Weights of a small transformer language model.
Size: 16 layers, width 128, 2 heads of 64, MLP 320 SwiGLU, vocabulary 1820, 3.51M parameters.
Training: 215M tokens, 6550 steps.
Each number is 128 + 32 x the weight over its row's rms, rounded and kept within 0 to 255. Layers, rows and columns count from 0. The size above them is the row's rms in percent of the matrix's.

# layer 8 attention query, 128x128, rms 0.187, rows 0-10, columns 0-63
size [ 88  70  77  65  89  76  91  84  83  82  88]
[[143 156  66 189 109  78 136 185 144 180 172 148 101 122  79 191 157 133 110 121 160  85 114 127  97 145 119  93 111  92  93  81  85 125  97 106 126 135 170 132 106 125  93 176 131 133 119 110 129 105 136 155 158  95 189 146 116 158 135 197 149 180 158 154]
 [140 179 124 111 109 113 139 148  85 155 149  94 213 153 130 128 120 148 102 117  89 129  57  99  57 118 188  93  80 162 139 150 146 173 109  81 194  91  71 108 108 131 113  93  62 149 143 127 128 128 120 107 144 124  59 110 145 136 157 134 136 126 134 144]
 [116 127 136 156 117 116 133 179 134  95 113  96 131 115 125 176 166 110 120 133 170 134 180 165  91 147  85  95 139  77  88 109  56 165 147 119  70 155 160 159 132  87 119 144 185 156 134 133 147 104 105 154 145 141 161 167 115 123 142 189  67 141 175 151]
 [175 117 114 108 132 160 129 126 169 120  90 191  85 145 188 153 154 116  67 128 101 111 126 144 153 164 130  76 117  51 146  81 124 140 128 126 101 128 155 143  98 186 136 122 155  86 134 147 154 196 131 149 187 191 101  95 123  77 142 123 124  83 118 195]
 [115  72 171 188 145 108 120  80 101 172  87  88 130 148 143  56 171 167 167 165  50 101  98  96 136 180 162 142 131 113 137 144 150 111 101 119 106 156 127 162 171 122 130  77  64 101 120 172 126  77  93  53 101 193  93 148 106 192 146 114 175 133 105 114]
 [ 87 142 125 109 141 130 132 118  73 105 107 121 183 181 139 210  55 110 145 136  95 117  80 112  61  86 173 106 149 172 154 128 117 161 140 173 144 154  79 150 184 116 147 145  78 117  85  97 107 174  64  96 137 178 116 112 182 125 119 101 137  91  52  77]
 [ 98  92  67  66 144 140  85 110 157 109 133 140 149 136  87  92 116 165 136 144 131 153 131 160 111  82 171 119 138  91 129 125 148 104 141  79 132  95 113 171 125 159  91 206 105 145  96 102 122 120 103 116 121  23 178 116 120  96 160 139 138  86 125  29]
 [144 119  89 106 106  73  93 143 101 140  82 112 123  99 105  97 144  98  96 127 128 183 146  97 134 173 115 163 208 158 112 150 133  92 163 100 130 145  54 154 124 115 164 140 194 165  73 102  80 121 195 169 105 136 169 116 133 145  89 172 105 183 124 115]
 [161 125 108 101 129 113 112 181 165 150 114 166 138 100  81 148 139 103 110  78 135 163 153 130 124 124 126 201 148 119 126 175 154 152 159 131 163 133 146 102  82 142 164 114 180 167 110 106 151 143 134 202 119 129 120 139 136  66 114 132 101 216  97 138]
 [144 119 145  78  92  92 132 155 119 137 120 106 132 127  99 109 135 113 132 107 126 112 114  93  88 120 144 168 120 133 130 207  79 143 102 145 145 108 154 142 150  86  99 112 150  99 187 104 114 190 153 138 164 172  61 153 158 143 142 122 167 156 173  95]
 [171 107 121 113 135 207 139 152 116  88 132 130 161 110 136  96  79 140  97 148 117 123  63 102 117 157 139 133 136 140 200 171 135 119 123 126 150 130 150 117 112 137 128 153 126 118 128 139 135 180 168  95 183  89  91 134 141 103 117  99 158 112 145  59]]
# layer 8 attention key, 128x128, rms 0.179, rows 0-9, columns 0-63
size [ 72  80  64  68  81  68  77  74  59  74]
[[131 131 191  67 114 139  98 102 131  60 132  89 134 151 185  92 108  81 118 102 135 119 185 123 100 137 129 167 141 162 150 184 139 123 178 169 144 193 130 107 131 108 156 122 112 143 134 119  72 116  82 110 105 185 137  84 121 145 145 136 179 145 157 160]
 [176  94 140  90 108 161  96 163 164 120  53 208 163 144 170 112  81  91 136 112 163 100 110 133 174 119  96 134 123 174 143 130 145 123 138 121 141  79 169  86 182 112 123 165 165 182 119  98 133 162 158 150 100 126 158 104  70 166 130  96 161 155 128 146]
 [121 163 189 114 162 133 202 148 138 130 163 124  55 132 124 115 158 153 115 148  83  98 125 133 103 154 129 143 120 153 133 122 195 126 140 164 169 120 118 131 142 123  96  97  59  71 106 165  68 100 101  46 133 178 131 102 135 187 124 126 137 101 206 154]
 [111 138 107 141 181 119  96 128  95 104  81 130 120 106  90  70 152 154 205 151 135 182  61 112 180 108 112 150 149 163 158 131 172 102 190 134  62 148 132 104 136 126 152 130 142 125 108 153 108  72 177 126  86  87 203 162 150 130 158 133 120  94 111 127]
 [135 117  71  71 109 134  91 164 166 159 126 163 156 117  99 143 105 118 136 136 165 135  98 154  66 126 155 148 171 141  92 103 138 108 162  87 151 210 123  81 155 164 147 151 141 188 125  99  54 142 134 156 181  74 137 120 199 118  75 126 131 164  90 104]
 [130 130 147  97 127 165 132 158 118 171 120 115 111 119 139 103 101  89  91 121 124 133  87 180 126 137  96  93 100 117 107 136 142 111 115  66 130 128 149  99 136  84 107 165 143 156 189 108 148 159 151 169 126 137  83  80  36  96 115 134 149 186 188 103]
 [140 144 179 146  94 111 149 134  51 137 151 158 125 177 184 117  96 126 136 107 157 113  80 137 155 182 128 106 152  93 153 137 100 130 113  72 163 166 161  83 155  79 186 100 161 108 153 128 143 130 236 109 172 168  96 134  72 134  92 124 159 136 160 139]
 [186 109 126  65 148 125 143 180 171 112 102 145 110 109 136 122 127 137 148 109 135 107 101 149  92  93 133 123 136 131 170 105 141 122 144 142 157 101 112 136 124 171  85  74 103 129 112 142 148 111  88 108 104  79  59 164 162 125 141  80 148 122 101 144]
 [103 142 135 127 106 125 103 127 109 151 196 145 130 126 144 116 103 139 145 182 124  81 163 169 147  96 160 135 176 117 147 130  77 175 125 103 132 120 152 203 130 185 137  61 100 162 127 107 142 122 145 120  87 119 138 131 147 116 132  86 159 132  70 134]
 [148 113 103  81 156 129 111 129 139 148 110 120 126 136  74 134  82 128 197 154 111 121  82 118 134 148 145 104 141 103 163 137  84 116  89 139 136 179 130 139 110 108 106 153 105 206 117 181 162 132  89 111 139 111 132 142 144 206 138 126 152 139 176 132]]